{"num_hidden_layers": 19, "hidden_act": "swiglu", "attn_scale": 0.177, "tie_word_embeddings": false, "optimizer": "adamw", "warmup_steps": 596, "decay_shape": "pow", "max_steps": 8912}
Each number is 128 + 32 x the weight over its row's rms, rounded and kept within 0 to 255. Layers, rows and columns count from 0. The size above them is the row's rms in percent of the matrix's.

# layer 4 MLP down (transposed), 448x160, rms 0.0962, rows 76-90, columns 0-159
size [102  78 106  98  70  80 101 100 114  85 101 110  95  81  89]
[[161 175 119 148 141 138  90 116 122 120 156 107 122 131 124 142 162  95  96 124 194 100  81 143 176 144 112 147 185 162 129 130 133 135  43 126 133 134 162 147 109 151  95 144 123 110 178 182 159 111 115 101 144 127  89 113 147 144  71 143 195 141 148 132 111 142  97  54 116 209 103 116  85 121  85  88 110 145  88 129  81 109 162 117 109 118 100 124  93 255 112 125 154 126  95 134 109 123 154 122 157  91  75 120 114 158 100  82  68 132 118 143 145 129 111 128 148 105 162  96 108  99  73 160 169 160 128 168 166 106 176  65  80 101 127 178 142 129 172 138  99 138  71 162 114 125 115 136 178 145 150 157  95 112 187 132 156 145  91 113]
 [104 195 101 116 117 163 173 153 148  85 116 111 120  62 122 131 131 170 134 156  90 173 137 154 160 187 136 135 153 135 137 190 136 133 130 145 117 115 164 105 122 102 128 109 141 147 118 158 100 172 182 123 138 133 101  82 118 101 154 101 129 138 114 154 157 124 166 143  72 160  84 134 114 135 136 149 206 183 180 134  86 127  92  70 169 124 141 123  99 255  80 139 108 121  91 139 159 101 113 160 153 145 128 125 159 130  92  50  57 176 101 158 119 159 138 150 100 174 109 147 114 107  68  59 157 129 174 148 138 120 144 157  73 116 118 143  95 129 129 134 141 154 161 138 134 166 164 105  83 159  98 134 146 191 148  89 164 147 146 126]
 [ 74 188  87 109  76 113  76 117 119  91 117 181 129 131 122 114 166 135 143 135 101  56 144 151 160 127 154 131 139 129 175 103 176 144 129  81 124 172 140 142 114 147 181  98 175 138 150 143 139 160 201 157  83 137 133 105 155 105 119 178  80 147  72 133 135 146  97  65 118 128  98 105 152  76 129 154 149 175  60  88  99 133  91 152 151 101 159 108 127 217  97 130 123 130 179 104 204  69 142 190 162 106 116  62 108  91 170 126 146 108 128 186 152  89 133  91 158 128 127 123 154 110 153 143 137 142 131 132 127  94 182 125 123 111 101  57 101 106 103 135 119  97 160  93 136 156 111 132 163 146 116 183 127 110  74 108 156 163 134 124]
 [188 147  77 121 107  99 109 115 126 153 107 139 123 102 169 119 176 130 101 129 112 134 113 170 115 175  63 146 109 119  84 111  89  90 171 119 161  84 112 170 147 115  97 101 119 157 121 103 138 139 127 140 141 118 150  97 160 178 116 114 105  77 102 117 164 153 124 153 164  98 171 112 155 106 132 148 161 183 119 148 151 110 155  72 161 117 126 149 122 255 111 111 139  97  75 161 177  97 168 119 154  87 166 157 139 108 117 153 126  74 162  75 112 138 114 159 193 143  76 104 126 160 120 116 144 158  65 127 178 116 117 174  99 140 104  76 139 159 166 111 108 157 100  93 115 138 137 141 123 116 133  92 190  72 118  77 113 161 145 124]
 [161 148 113  81 104 128 145 147 160 163 145 105 115 154 128  60  96 141 173 173 121 162 188 162 102 113  68 144 209 173 141 104 131 164 117 158 138 175 139 123 132 127 145 108 139  93 126  79  65 113 108 156 152 109 143 109 100  59 162  99 143 126 158 179  92  99 116 156 194 150 128  97 131  89 138 125 159 125 200 149 103 180  98 141  72 165 128 148 108 132  38  78 116  71 139 127 168 153 127 139 129  87 110 135 148  88 127 149 153 146  77 152 172 135 185 176 141 130 143 119 106  96 129 119  99  68 101  83  74 106 118 107 182 129 118  98 130 129 112  75 192 134 159  86 136 100 105 126 166  90 157 160 168 135 143 143 101 127 100  94]
 [105 132 157 130 138 167 131 116 115 155 103  69  98 113  90 105 114 134 112 133 119 176  79 111 216  95 114 186 127 155 125 119 116 103 123 109 105 107 128  95 135 154 190 128 133 103 128 128 171 136 102 118 121 141 165 147 126 171 139 101 143 168 164 124 166 159  96 108 117 112 175 171  82 117 112 134 149 145 145 156 137 119 110 182 150 127  89  97 179   0 124  76 111 116 187 117 115 130 103  99 176 163 121 156  90 124 130 164 126 136 167 123 117  81 143 131  94 113  90 161 103  87 123 117  99  91 110 157  79 154  60 131 131 192 210 150 130 142 173 139 120 103 124 120  66  99 134 182 107  56 136  94 120 133 113  96 111  64 124 158]
 [ 70 164 143 131 142 106 117 142 149 100 159 127 134 132  91 110 121 137 102 125 133  92 161 185 134 134  73 169 105 189 131 122 139 105 134 171 123 154 116 125 109 114 101 160 146 144  45 137  95 120 118 142 143 133 117 136  81 162 136 114 137 149 158 128 141 155 187 178 150 154 173 114 152 106 140 100 166  86 122  95  65 159 126 125 114 187 140  99 175 255 173 132 155 135  91  64 140 143  93 124  90 148 140 179 103  95 135 176 195 161 114 133  96 116 114 106 114 179 139 138 128 160 197 159 141 121 174 144 186 163 146 138 103 125 113 124 129 153 154 132 173 159 119 119 141 113  89 148  83 119 101  64 105 123 125 148 146 131 142  88]
 [ 87 130  77 129 127 162 140 156 123 166 181  94  92 149  98 165 161 116 142 134 105 103 111 123  91 119 143 102 124  31 133 195  85 203 130 125 150 166 110 114 105 148 102 108 168  84  98 148 126 145 181  80  80 120 128 106 208 123  93 185  80 151 167 132  78 146 112 133 162 130 128 202 108 111 134 136 122 143 159 129 125 153 206 143 145 142 105 136  73 144  96  93  99  84 102 141  86  76 133 163 114 140 147 136 128 146 168 117 111 102 168 104 110 142 153 103  84 106 167 159  70 134 133 105 110 119 159 140 141 164 181 177  87  62 178  88 164 112 136 144 118  90  64 146 149 156 112 142 127 139 181 125 146 143  84 122 192 132 114 118]
 [113 140 152 152 106  87 103 155 123 127 114 110 153  78 143 174 142  74 109 141  76 129 134 133 120  92  47 135 131 122 119 109 143 190 106 149 152 142  86 165 165 180 113 134 177  78 174 136 158 121 116 143 165  81 155  98  97 110 198 123 114 134 140 194 144 100 120 105  97 133 140  80  95  83 142 133  83 112 126 103 159  75 173 130 112 132 128 100 124 171 113 109 155  82 115 126 165 140 141  65 160 136  88 146 186 145  88  67 121  82  99 135 198 138  73 150 138 113 113 159 110 123 150 157  99 123 146 153 132 191 104  82 110  96  73  95 119  43 176 195  99 117 159 116 120 144 179 124 179 123 144 116 130 135 154  62 175 148 110 121]
 [173 149 106 150  98 159 144 117 134 116 129  67 106 155 140 145  68 125  85 108 159 151 145 100 148 117  83 100 122 145 132 193 111 109  88 211 123 143  69 129 126 143 119 146 167 122 128 109  95 131  86  36 124 105 149  70  83 167 159  92 206  59 184 155 116 116  94 159 118 140 116 162 126 130  94  91 130  98  76  72 134 120 133 122  70 138 125  81 159 178 145 150 130  80 148 128 172 124  87 144 140 118 168 131  94 149 121  82 106 176 152 124 160 149 100 164 161  92 120 162 133 103 107 147 125 117 171 134 116 162  60 103  84 142 183 112 168 143 158 163 173 126  76 111  51  99 138 136 158 111 131 107 154 106 188 143 144 142 146 134]
 [120 125  77 105 139 110 124 166 116 140  35 121 108 142 151  92 116 182 135  68 134 164 153 123 120 156 117 127  88 101 152 115 186 148 107 117 153  80 105 110 132 146 163  97 149 129 109 171 166 170 122 164 155 123 166 124 156  78 180 114 122 128 148  84 136 164 198 157 142 138 165 175 127 108 159  95  39  98 166 115 114 122  89 128 125 155  94 127  80 186  89 134 147 134 151  83 107 152  50 107 150 105 163 115 106 191 143 113 100 136 144 124 153  79  93 141 141 125 140  96  86 109  90 147 170 181 132 135 103 131 232 117 142 116 138 155 146 134 146  59 163 183 108 118 111 159 118 140  91 132 124  54 100 122 163 152  69 137 108 113]
 [159  93 137 142 123 149 155 121 156 141 182  86 134 121 142 137  82 137 117 144 157 129 198 179 153 131 126 118 125 119 150  26 168  77 113 150 113 117 176 164 129  94 127 138 117 134 135 181  83 132 115 111 116 146 176 121 130 141  77 108 130 133 124 114 146 107 179  91 127 167 158  84 126 115  97 139 143 109 152  87 255 127 156 174 152 142 110 117 118  18 122 107 127 190 127 132 143 149 121 137 140 123 127 164 139 155  81 117 117 150 118  78 117 148 164  73 138 146 123 114  96 116 117 120 159 144  98 145 105 181 120 116 115 103 177 149 166 145  64  97 121  75 167 130 153  99 162 141 172 179 130 131  94 163  33 110 125 143 153  88]
 [161 173 128 171 158 138 106 134 140 110  66 172 110 112 109  71  75 133  71  89 113 101 114  48 127 110 141 124 145 132 140 110 117 133 162 156 156 144 159 125 115  94  99 100 134 117 188 122 132 116  80 114 156  96 158 107 139 158 167 155 150 111 152 129 110 146 124  91  86 140  82 114 124 127 138 172 137 108 154 139 167 106 120  70 159  83  57 106 198  94 103 196 129 141 156  81 154 126 153 115 118 115  85 152 137  78 143  60 111  73 173 149 165 111  98 106  62 152  60  88 135 114  59 176 128 137 179 151 151 127  91 135 128  56  60 128  90 144 145 125 153 148 110 120 160 111 142 106 112 145 183 132 110  96 158  64 137 127 153  89]
 [124 207 125 167 114  85 151  82 119  82  92  83 113 146  99 144 164 143 176 201 103 118 123 137 115  79 149 122 135 124 155 167 119 171 132 106 147 156 168 154 120 104 136 147 140 192  94  92 129 106  85 102 140 103 155 117 102 184 121 106  75 153 113 137 111  89 147 118 170 178  85 111 129 162 169  95 101  96 172 134  92 123 149  95 170 178  48 201  94 195 107 118 138 124 145 149 162 153  99 141 220 163  78 136 157 148  95 106 127 147  83  96 117 138 145 143 127 167 118 126 114 193 125 139 107 148 146 132 119 140  93 130 132 131 143  75  74  99  75  86 146 136 161 106 192 152  72 119 197 157 130 137 108 124 131 147 131 100 159 130]
 [130  91  83 141 135 126 167  98 131 173 170 118 143 173  97  96 108 157 159  76 141 109 139 128 115 135 139 144 112  75 167 154 113 182 108  94 103 176 116  95 111 119 176 105 125 169 115 115 126 104 121 119 120 118 119 128 116 115 145 155 158 144 110 117 147 109 129 111 151 128 127  72 132 111 101 121  98  95  97 129 184 134 112 135  73 134 140 109 126   9  95 114  70 180  90 128 122 125 149  92 145 137  98 131  88 199 178 112 199  94 172  93 124 150 106 193 158  86 161 161  94 101 131 163 106  69 128 154 140 125 130 129 129 116 166 120 178 141 152  40 184 114 195  72  90 152  97 135  66 116 105  78 145  71 125 139 124  63 148 136]]
# layer 4 MLP gate, 448x160, rms 0.101, rows 77-90, columns 0-159
size [ 73 110  90  70  78 144  99 118  83  94  96 100  84  98]
[[131 145 121 148 183 131 123 189 128 108 139 166 114 104 120 156  93  96 124 102 119 138  75 159 126 200 132  95 127 133 168 163 103 154 102 123 143  93 187 137 130 105  60 171 117 111  87 131  94 161 131 110 124 157 132 113 148  59 143 172  76 128 103 156 145 138 105 130  90 155 111 197 190 158 125 175  93 106 201 136 159 164 179 103 153 140 124 112 171  81 109 159 180 122 190 128 162 105  47 103  82 127 148 124  94 136 120 103  92 200 122 139 154 106 151  81  60 155  87 151 128 112  78 143  99 120 131 122  69  94 146 136  99  97 125 114 148 105  77 105  85  99 139 137 153 198 181 118 122 115 131 135 109 144  93 135 149 185 164 124]
 [ 99 100  98  87 139  94 108 193 127 120 128 152 150 181 103 169 161 141 144  84  93 134  78 163 184 128 169 119 110 122  74  99 136 102 117  92 145 155 132  55 145 145 172 185 182 169 157 201 119  91 149  97 156  52  79 109 131 123 147  95 113 113  38  80 163 157  86 113 146  89 104  99 184 118 178 115  74 114 104 139 151 120 103 152 181 102 138 139 116 109 149 120 132 165 174 103 150 114 115 125 128 182 162  80 151 101 118 143 103 125 175 149 177  65 116 145 147 138 163 132 145  92 145 191 108  95 112 144  71 170 165 114  69 120 120 170 152 109 124 112 139  90 100 130 161 180 121 116 124 129  98 122 124  99 124 116 140 167 156 103]
 [ 98 151 139 142 145 139 146 172 134 110 170 102 162  92 131 118 172  89 140  69  93 128 158 136 142 104 140 117  95 135  86  75 101 111  69 148 108 114  77 195 125 172  79 111 159 105 130 106 144 125 130 203 110 146 131  90 134 161 106 115  85 122 122 124 151 155  84 100 184 112  82 105 141  90 114 193 108 139  67 148 124 121 137 129 217 112 103 190  68 118 153 125  95 114 136 202 123 152 185 159 170 105  66 222  90 168  97 186  87 147 173 163 106 137 148  90 127 140  89 116 129 123 136 150 166 142  90 112 130 162 104 147 127 123 161 134 146 124  90 120 141 163  66 141 144 188 120 145 106 167 129 129 107 137 171 109  87 127 126 154]
 [ 86 109 159  60  87 137 190 126 128  85  90  89 168 100 187 162 100 144  62 144 145 123 136 126  48 120  67 168 135 134 201 127 110  73 122 108 138  88  94 136 138 169 103 153 130 138 149 151 113 182 125 129  78 129 151 109 138 133 109 163 117 185 136 159 127  71  92 101 128 170 156  89 140 130  98 123 165 181 128 119  75 100 126 133 119 119 106 151 118 149 102 110 128 143 117 156 123  98  80  91 136 141 154 163 124 210 157 129 106 154 150 128  98  84 109 101  87 112 100 130  96 123 177 152 123 145 134 140 111  77 169 147 126 165 153 181 163 142 118 152  85 163 149 127 139 190 124  95 152 138  61  86 112 192 195 145  84 104  73 102]
 [155 135 141 130 108 153  92 147 137 142 136 147 159 125 119 125  99 111 187 109  89 139  60 152 226  92 137 142 160 154 154 107 157 123  79 119 118 170 139 113  90 209  99 131  96 120  84 158 147 122 115 147 102  99 134 117 106 121 147 123  92 165  74  64 159 165  97 103 106 129 128 113 118 124 140 124 112 127 140 136 121 155  79 198 151 159 181 155 145 139 114  96  68 145 137  63 114  87 130 143 104 126 119 207  88 105  64 126 148 120 108 101 153 125 130 156 166  78 206 111  55 130 134 158  40  89  93  89 158 145 133 147 103  78 143 161 151 153 196 184 141 109 163 144 128 122 136 123 111  92 111 160 112 150 150 103 159 125 123 188]
 [178 129  79 149 132 131 128 132 144 172 113 163 155 111 120 146 155  94 141 145  75 145 112  71 139 125 158 112 113  65 150 141  99 204 121  92 133 104 145 141 125 124 130 120 130 107 185 118 172 127 123 152 153 137  87  99 180  87 129 153  86  83  96 155 102 127  94 139 152 123  72 149  64 137  79 167 107 156 128 164 132 112 128 137 125  75 103 163 109 147  98 114  79 132 175 163 100  78 158 136 171 110  68  57 161 133 102  66  43  71  92 121 147 139 151 182 172  81 110 120  99  98  52  97 127 119  72 123  61  76 115 110 105  76 133 146 120 130 126 144 114 106 137 143 121 144 137 109 118 130 154 217  96 106 130  95 115 121 104 171]
 [119 121 147  79 141  87 126 165 110 172 204 168 161 125 147 177 150 143 142 102 133  67 122 132 167  84 131  84  84 104 115 127  78 112 120 120 131 143 162  85  91 118  12 161  91  93 130 140 120 113 155 167 119  81 157  78 119  86 148 146 137 138  91 175 172  90 157 102 162 142 166 148 144 120 133 104 156 156 102 152 138 151 119 166 114 119 118 128 120 118 151 129 155 133 110  65  98  79 126  97 104 113 110 176 116 164 133  78  94 137  54 126  97  89 160 151 141 108 148 148 103  89 130  96 141  83 125 224 153 126 114 158 124 182 158 110  65 124 112 156  85 180 115 186  62 150 129  82 114 103 115 112 168 120 118 177 138 150  99 109]
 [178 125  86 185 107 160  99 171 134 120 131 148 135 198 122 135  96 142 116 100 136 110 151  92 139 196 141 157 109 126 109 154  91 187 139 160 112  99  82 143 166 162 116  98 125  31 111 114  99  94 159  88 100 110  97 128 143  49 143 134 118 126 116  89 120 187 144 118 166 159 118 139 132 163 159 176 159  77 128 140 101 102 122 124 115 132 171 110 110 118  99 132  67 146 135 132 122 123 202 105 100 167 105  48 134 100 129 145  87 159  47 205 125 157 124 140 148 121 109 133 110 123  89 129 199 113 178  88 120 120 143 119 187 138 127 163 135 119 106  67 138 149  61 100 135 101 127 151 100 162 120  77 127 119 102  96 132 156 190 152]
 [150 119 100  87 143  88 109 202 102  83  91 174  99 131 171  88 131 163  97  90  62 118 122 126 105  59 118 124 121 190  88 152 134 137 146 107 193 126 164 123 121  91  97 192 130 118  99 169  80 178 167 122 148 138 126 165 132 128 129 176 110 171  93 163 121 134  75 158 144  66 149 120 127 117 150  78 115 110 130 101  92 105 114 118 129 127 118 126 172 104 110 120  82 107 132 118  79 154 158 143 110 100 192 136  92  88 141 130 129 116  98  88 129  79 125 100 141 144  66 157  73 107 118 172 136 174 120 142 149  20 108 105 148 134 138 107 180 159 169 116 100 155 178 159 171 105 167 108 155 100 159 176  90 158  89 111 156 130 142 163]
 [ 70 103 181 150 161 113 138 191 173 131 127 106 123 120 139 140 106 106 208 116 198 116 133 180 160 147 131 165 162 102 116 160 104 148 150 156 174  97 149 142  61  73  97  90  90  91 119 145 104 119 196 135  89 117 138 183 140  52 143  63 109 169 145 133 132 140 120 141 145 124 142 118 123  83  86 144  76 140  97 141  92 116 148 125  91 116 137 130 129 114 101 119 111 151 123  97 121 124 136 131  94 189 159  97  83 165 109 119 115 116  91 109 177 143 135 144  89 196  79 124 183 113 119  95  70 130  77 130 167 142 148 158 124 130 115  57 124 155 102 234 156 144 143  89 146 113 135 100 151 159  95 164 106 134  90 100  90 163 160 121]
 [112 146 162 122 134 102 136 122 109  47 134 138 176 106 104 170 150 143 153 113 106  85 114  97 125 130 114 155 148 124  81 140 121 167 113  98 138 136  59 122 112 117 153 125 139 112 138  92 144 101 123 134 158  59  99 130  71 141 135 159 163 132 180 115  83 110 104 134 153 129  86 153 178 183 119 101  68  51  98 166 122 118 133  86 162 120 121  96 146 120 113 166  84  85 178 121  85 153 118  91  85 100 160 113 108 102 179 145 110 171 119 154 110 190 106 161  42  92  66 117 121 145 166 124 115 132 146 130 155  92 101 155 150 146  91 124 100 100 153 150 167 214 120 138 159 137 171 191 151 119 147 168 139  97 205 193 171 132  99 157]
 [112 108 109 123  91 134 174 115 121  90 100 116 141 147 121 143 155 103 151 123 139 138 151 169  86 134 113  97 182 123 126 142 135 180 132 125 102  91 119 115 106 131 116 180 115 130 111 136  60 195 124  90 138  89 114 164 144 113 154 170 131 116 173 113  82 128 142 135  71  69 128  94 136 110 164 125 114  94 175 127 141 127 125 108 173 117 101 133 143  88 168 204 159 111 143 175  72 200 166  92  79  97  89  80 163 121 105 126 162 154  89 136 106 124 127  90 135 113  92 130 137 113  73 132 135  89 145 136 167 115 114  96 152 112 136 137  85  85  91  79 152 160 140  83  96 175 151 171 143  92 224 121  40 120  96 103 118 148 199  47]
 [115  93 115 171 160 159 160  99  87 128 136 171 113  75 156 108 162 179  88 142 134 121 118  95  76 126 166 141  74 155 113 124 161 140 188 146 164 163 143 101 156 106  93 178 111 119 110 153 114  87 145 146 107 136 162 123  94 154 139 100 111 125  93 138 127  93 113  84 122  62 129 134 158 169  89 123 149 121 113  78  95 135 115 156  88 103 124 137 161 135 179 119 112 152 128 106 114 107  89 146 145  98 192 178 150 163 132 146 113 174 182 116 127 156  15 134 149 132 137 101  96 113 167  74  61 133 122 149 177 120 140  83 169 154 138 173 151 139 136 166 127 138 159 187 151 162 119 181 217  58 139 128  41 153 124 127 127 148 134 118]
 [126 118 142  68 121 222 156  99 120  67  79 138 149  83 131 183  80 135  53 149 116 146 101 120 205 174 126 108 100 143  79 113 119  90 122  98 189 149 111 152 140  90 140 180  82 142 139 166 146 175 143  87  84 150 150 141 112 144 122 152 127 160 116 155 140 131 170 146 101 135 159 133 185 135 159 204 120  95 120 114 139  86  98 141 112 137 165 152 143 127 136 104 107 135 152 182 121 159 159  88 172  93  85 200 130 155 153 148 111 158 141 147 134 106 149 179  99 102 138 103 118 140 190 151  98 137  83  70 117 102 171 123 135  88 135 163 179  96 135 169 134 190 132 203  98 140  94 164 105 111  80 119 131 118 134 121 125 160  99 152]]
# layer 4 MLP up, 448x160, rms 0.0982, rows 77-90, columns 0-159
size [ 72 111  95  72  76 115 102 123  84  97 104  94  84  94]
[[110 159 118 156 186 135  78 157 146  98 164 196 108 120  78 137  78 114 130  94 101 116  96 112  93 173 119 118 108 155 157 168 146 125 112 149 160  95 189 118 108 168  75 169 119 128  89 131 145 174  96  98 163 158 143 149 130  71 198 172  64 145  72 129 159 143 111 151 104 126 119 147 191 143 129 153 119 107 137 146 226 172 130 108 137 158 147  95 173 100 135 107 100 142 173  65 111  87  87 141  94 134 150 118 113 107 113 145  83 195 119 103 190 125 112 118  93 139  86 160 102 123  70 145  69 177 129 131  73 119 138 117  98 145 130  75 143  97  71 103 119  94 126 125  98 165 176 105 124 120 150 169 102 127 104 130 178 117 126  94]
 [ 95  86 130  86 142 131 152 167  80 147  78 171 140 118  84 169 157 124 147 115 110 153  95 166 144  67 120 105  79 122  65 111  93 144 143 119 137 126 171 150 148 187 130 156 172 209 172 228 155 149 154 123 115 114 127 114 159 166  97 157 133 133  87  72 184 152  99 140 106 111 157  95 180 150 158  95  88 108 147 134 140 170  72 109 159  95 159 153 167 142 138 135 111 135 143 100 137 103 108 120  80 133 162 129 118  87 137 163  77 163 155 143 173 113 188 131  92  86  94 123 143  96 151 214 129 153 103 145 119 147 103  81  62 160 130 204 126 140  95 111 105  94 112 163 159 171 133 105  97 110  86 145 137 125 125 128 167 150 110 152]
 [119  97  71 196 143 111 137 158 126 116 163 134 137 124  93  95 133 123 102  79 104 116 172 151 121  72 129 129 123 161 125  92 142 141  94 151 143 173  99 197  94 175  77  97 142  88  82 123 125 111 113 166  91 132 133 144 112 123 113 123  69 134 127 109 128 181  84  98  93  79  79 111  75 112  93 155 110 112  50 110 130 140 138 158 171 121 175 176  74 134 158 167  81 106 116 152  95 169 196 157 155 107  71 144  82 117 103 173  79 113 146  87 147 118 136 125  80 170  86 132  82  97 154 112 110 146 112 118 135 176 144 114 103  90 128 129  84 113  96 140 150 130 114 108 123 130 114 155 127 222 157 155  75 145 126 102 100  82  43 124]
 [123 121 118 111 149 134 110 148 112 140 100 116 125 125 159 149 111 212 124 139 187 107 101 150 128 120  92 127 164  96  94 120 149 137 120 133  90  91 208  65 119 128 130 156  80 144 147  96 125 151 143 144  80 157 177 138 128 109  75  66 144  57 128 181  39 119 131 109 125 120 147 117 172  71 131 107 169 138 113 190  68 148 132 115 115  81 127 168 115 143 164 174 116 127 133 172 101  87  51 108 124  83 161 147  61 106  96 138 102 168 124 132 147 133 153 129 130 116 123  86 101 136 173 150 187  93 121 117 128 168 140 137 153 176 104  86 102 115 117 132 156 171  99 162 220 192 130 139  97 160 198 136 118 130 104 170 150 132 137 131]
 [158 119 184  64 189 116 125 121 118 146 110  79 115 137 116 166  92 181 123  68 137 123 157 129 173 167 130 104 134 123 156 164 103 105 172 121 147  97 138 148  64 135  33 180 110 142  93  88 172  95 101 170 167  99 188  93 169 139 196 168  95  66 147 165  75 122 155 141 189 176 126  91 106 176 160 131 116 153 112 150 114 183 201 151  92 135 130 128 136 140 187 142 109 140  98 124 118 118 103 162 154 151 138 111  95 130 167 107  97 123 138  94 118 175 144 126  96 153 134 101 106  98 119 125 137 120  73 161 104 112  88 144 130 134 155  70  70 132 136 129 152 182 137 117 109 106 129 138 109 161  80 149  93  84  98 163 146  87 129  80]
 [171 159  86 119 115 121  99  78 120 159  43 159 144 131 183 152 140 149 116 165 131 154 104  93 117 174 134 104 102 120 147 158  96 148  98  97 150 109 108 144 122 112 146 118  79 163 192 135 144 148 131 182 117 120 145 105 179  91 144 188 116 106 114 136 101 126  93  77  81 139 111 136  70 184 101 126 113 195 128 136 129 134 123 119 146  81 130 150  87 134  73 132 115 111 185 165  73 116 161 115 174 107  71 125 132 145 119 117  71 124  87  63 131 115 160 184 164  96 134  60 112 112 139  76  70 110 107 145  72  93  74 133 156 127 126 151 121  97 113 151  66  88  87 154 101 150 102 126 119 118 149 192 103 138 147 116 100 157  60 181]
 [ 87 153 183 104 167 126 141 146  87 146 146 132 106 187 122  92  92 162 137 100 140 131 128 121 178  96 121  97 124  76 158 124 117 106 123 123 143 135 106 116  93  76 102 158 134 150 138 164  55 164 113 195 177 135 148 111 111 117 133 151  99 150 131 156 105 138  89 157 154 115  95 191 149 148 116  96  90 140 104 137 116 145  86 124 131 107 130 127 155 113 157  83 137  89 141 130 125 117 106  98 148 137 178 107 126  88 101  52  79 212 109 121  71 112 112 134 112 119  56 101 139  88 150  80 122 115 135 198  94 102 104 134  86 128 149  86  43  85 134 152 161 136 175 145 118 105 145 167 145  98 138  94  40  97  78 112 162 203 125  74]
 [ 93 111 108 155 116 160  73 163 144 155  79  96 116 139 100 148 126 129 130 142 128 102 131 140 127 199 128 130 134 109 174 146  90 125 168 134 115  89 118 163  78 156 145  71 214 120 141  78 105 135 110 126 177 131 144 125 162 101 113 148 144 107 159 125 148 147 120 171 190 133 118 118  91 101 161 255 130  93 114 106 116 116 173 102 177 113  59 137 106 110 108 131 116 129  84 127 122 159 123  92  94 163 108  94 116  90 140 198 112 109 114 161 130 186 143 146 101 159  69 176 105 106 108 125 136  27 142 148 120 136  71  96 112 111 105 146 133  79 120  98  75 119 156  88 148 145 151 149  93 139 160 128  94  86 126 132 112 136 168 126]
 [100 124 127 104 149 192 162  66 102 150 135 141 144 152 125 152 120 160  90 128  91 173 144  78 157 158 102  89 143 153 155 153 141  98 133 100  62 130 125 160 141 165 149 137  92 120 129  94 184 186 150 122 164  74 101 133 119  40 143 103 130  98 108 151 129 117 171 107  93 118 147 146  71 138 114 106 104 129 141 147  97 139 118 101  53 110 102 147 140 145 121 154 166 229 119 140  80 117 114 108 153 141 194 177 169 148 140 116 151 151 111 165 148 120 186 191 110 139  92 116 130 135 184 158 108 157 140 186 116 112 104 155 124 239 109 139  86 119 123 136 139  80 155 166  88 156 109 120 120 108 152  88 148 168 175 117 161 144 131  68]
 [155 101 106 121 129 172 102 171  84 122  99 138  87 187  96  87 111 139 129 166 126 152 189 127 103 113 121 106 110 127 147 131 123 144  75 133 125 115 140 105 101 175 137 124 122  73 139 142 144 154 144 128 153  67  85 151 153  79 168 102  88 130  61 174 139 168 120  76 143 140 147 164  78 122 120 111 117 106 148 102 171 120 110 120  62 162 117 125 142 149 157  57 104 119  83 105 123 121  76 155 123 106 117  79 110  58  89 136 148 105 113 122 187  71 150 207 147 126 103 117  51 157 158 166  83 187 124 117 149 117 174 161  94 138 102 104 132 218 157 100 156 113  95 157  79  95  90  92  70 137 112 126 145  83 137  85 122 116 106 127]
 [130  99 111 149 187 145 102 106 164 212 142 117 101 143 153  78 120 119 119 120 183 160 157 171 170 117 103 111 149 126 140 126 117 104 123 163 105 110 170 114 164 138 114 129  87 146 108 172  88 159 178  86  78 210 161 111 170 153 146 122 113 136 118 145 157 150 140 113  84 114 162 127 102  92  90 162 166 155 152  80 132 136 119 169 108 122 133 135 108 117 116 111 190 125  86 145 179  91 109 156 176 166  87 144  78 154 101  99 126  50 124 114 176 106 115  84 186 180 197 123 116  99 113 149 134 141 122 124  88 128 129 111  82 138 197 126 151 147 120 120  89  44 179 124  95 146  84 112 124 139 113  97 102 135  72  58  86 147 157  89]
 [104 122  91 134  91 107  89 165 190  86  92  79 116 144  68  85  93 148 186 114  82 161 121 128  67  98  68 142 153 138 160 152 151 143 113 147  55  86 191 107  90 162 146 151 111 152  86 128  96 173 104  67 169 130 143 161 134 109 118  83 114  91  90 104 118 161 119 129 131  82  99 124 200 133 118 162 146 108 158  86 125 139  95 103  88 167 124 122 124  83 114 139 111 127  97  97 153 129 163 136 116 146 106  66 177  45  82 195 136 128  83  99 137 158 173 128 115  81 113 145 120 119 107 105 152  89 132  92 118 138  49 105 109 106 132 128  90 114 142 112 139 142 183 127 126 143 176 166 121  96 181 147 112  74 108  99  94 127 144 108]
 [ 78  85 128 146 148 144 222 122  99 116 129 164 151  93 126 109 205 181 153 154 113 126  94  90 113  78 159  87 120 154 104 119 128 166 201 159 123 132 101 102 141 143 155 121 152 158 146 176 141  90 136 141 108 119 179 110  95 153 143 113  99 126 100 129 143 160 103 136  71  81 134 126 115 127 129  44 135  97 118 116 105 118 140 151 135 101 103 105 136  53 162 136 102 130  87 102 141  65  61 158 118 113 136 138  93 109  82 132 129 189 164 126 181 157  86  95 156 137 129  96 100 105 158  93  76  68 119 130 130 110 135  82  79 134 116 130 147 103 119 149 169  84 142 160 187 157 146 136 126 113 168 142  31  81 110 127 137 133 196  95]
 [141 146 108 190 165  59 136 140 145 169 198 138 117 149 127  82 176 101 175 131 153 137 155 129  76  79 142 176  96  86 150 128 137 185 104 152  75  88 149 100 106 138 113 115 136 148  93  97  93  84 102 158 166 155 125 133 151  92 141  93 141 120 147  92 117 114 109 108 172 119  79 126 102 160  96 109 144 158 132  98 136 111 119 125 106 126 111  99 111 141 124 145 182 135 104  85 105  51  97 189  86 193 181  76 136  76 103 114 125 125 164 135  89 155  87 114 141 153 146 154 111 125  89 107 173 102 190 147 130 175 122 135 147 155 112 129  31 165 138 109 131  59 123  43 142 136 168 134  89 138 176 121 109 150 115 119 168 138 180 124]]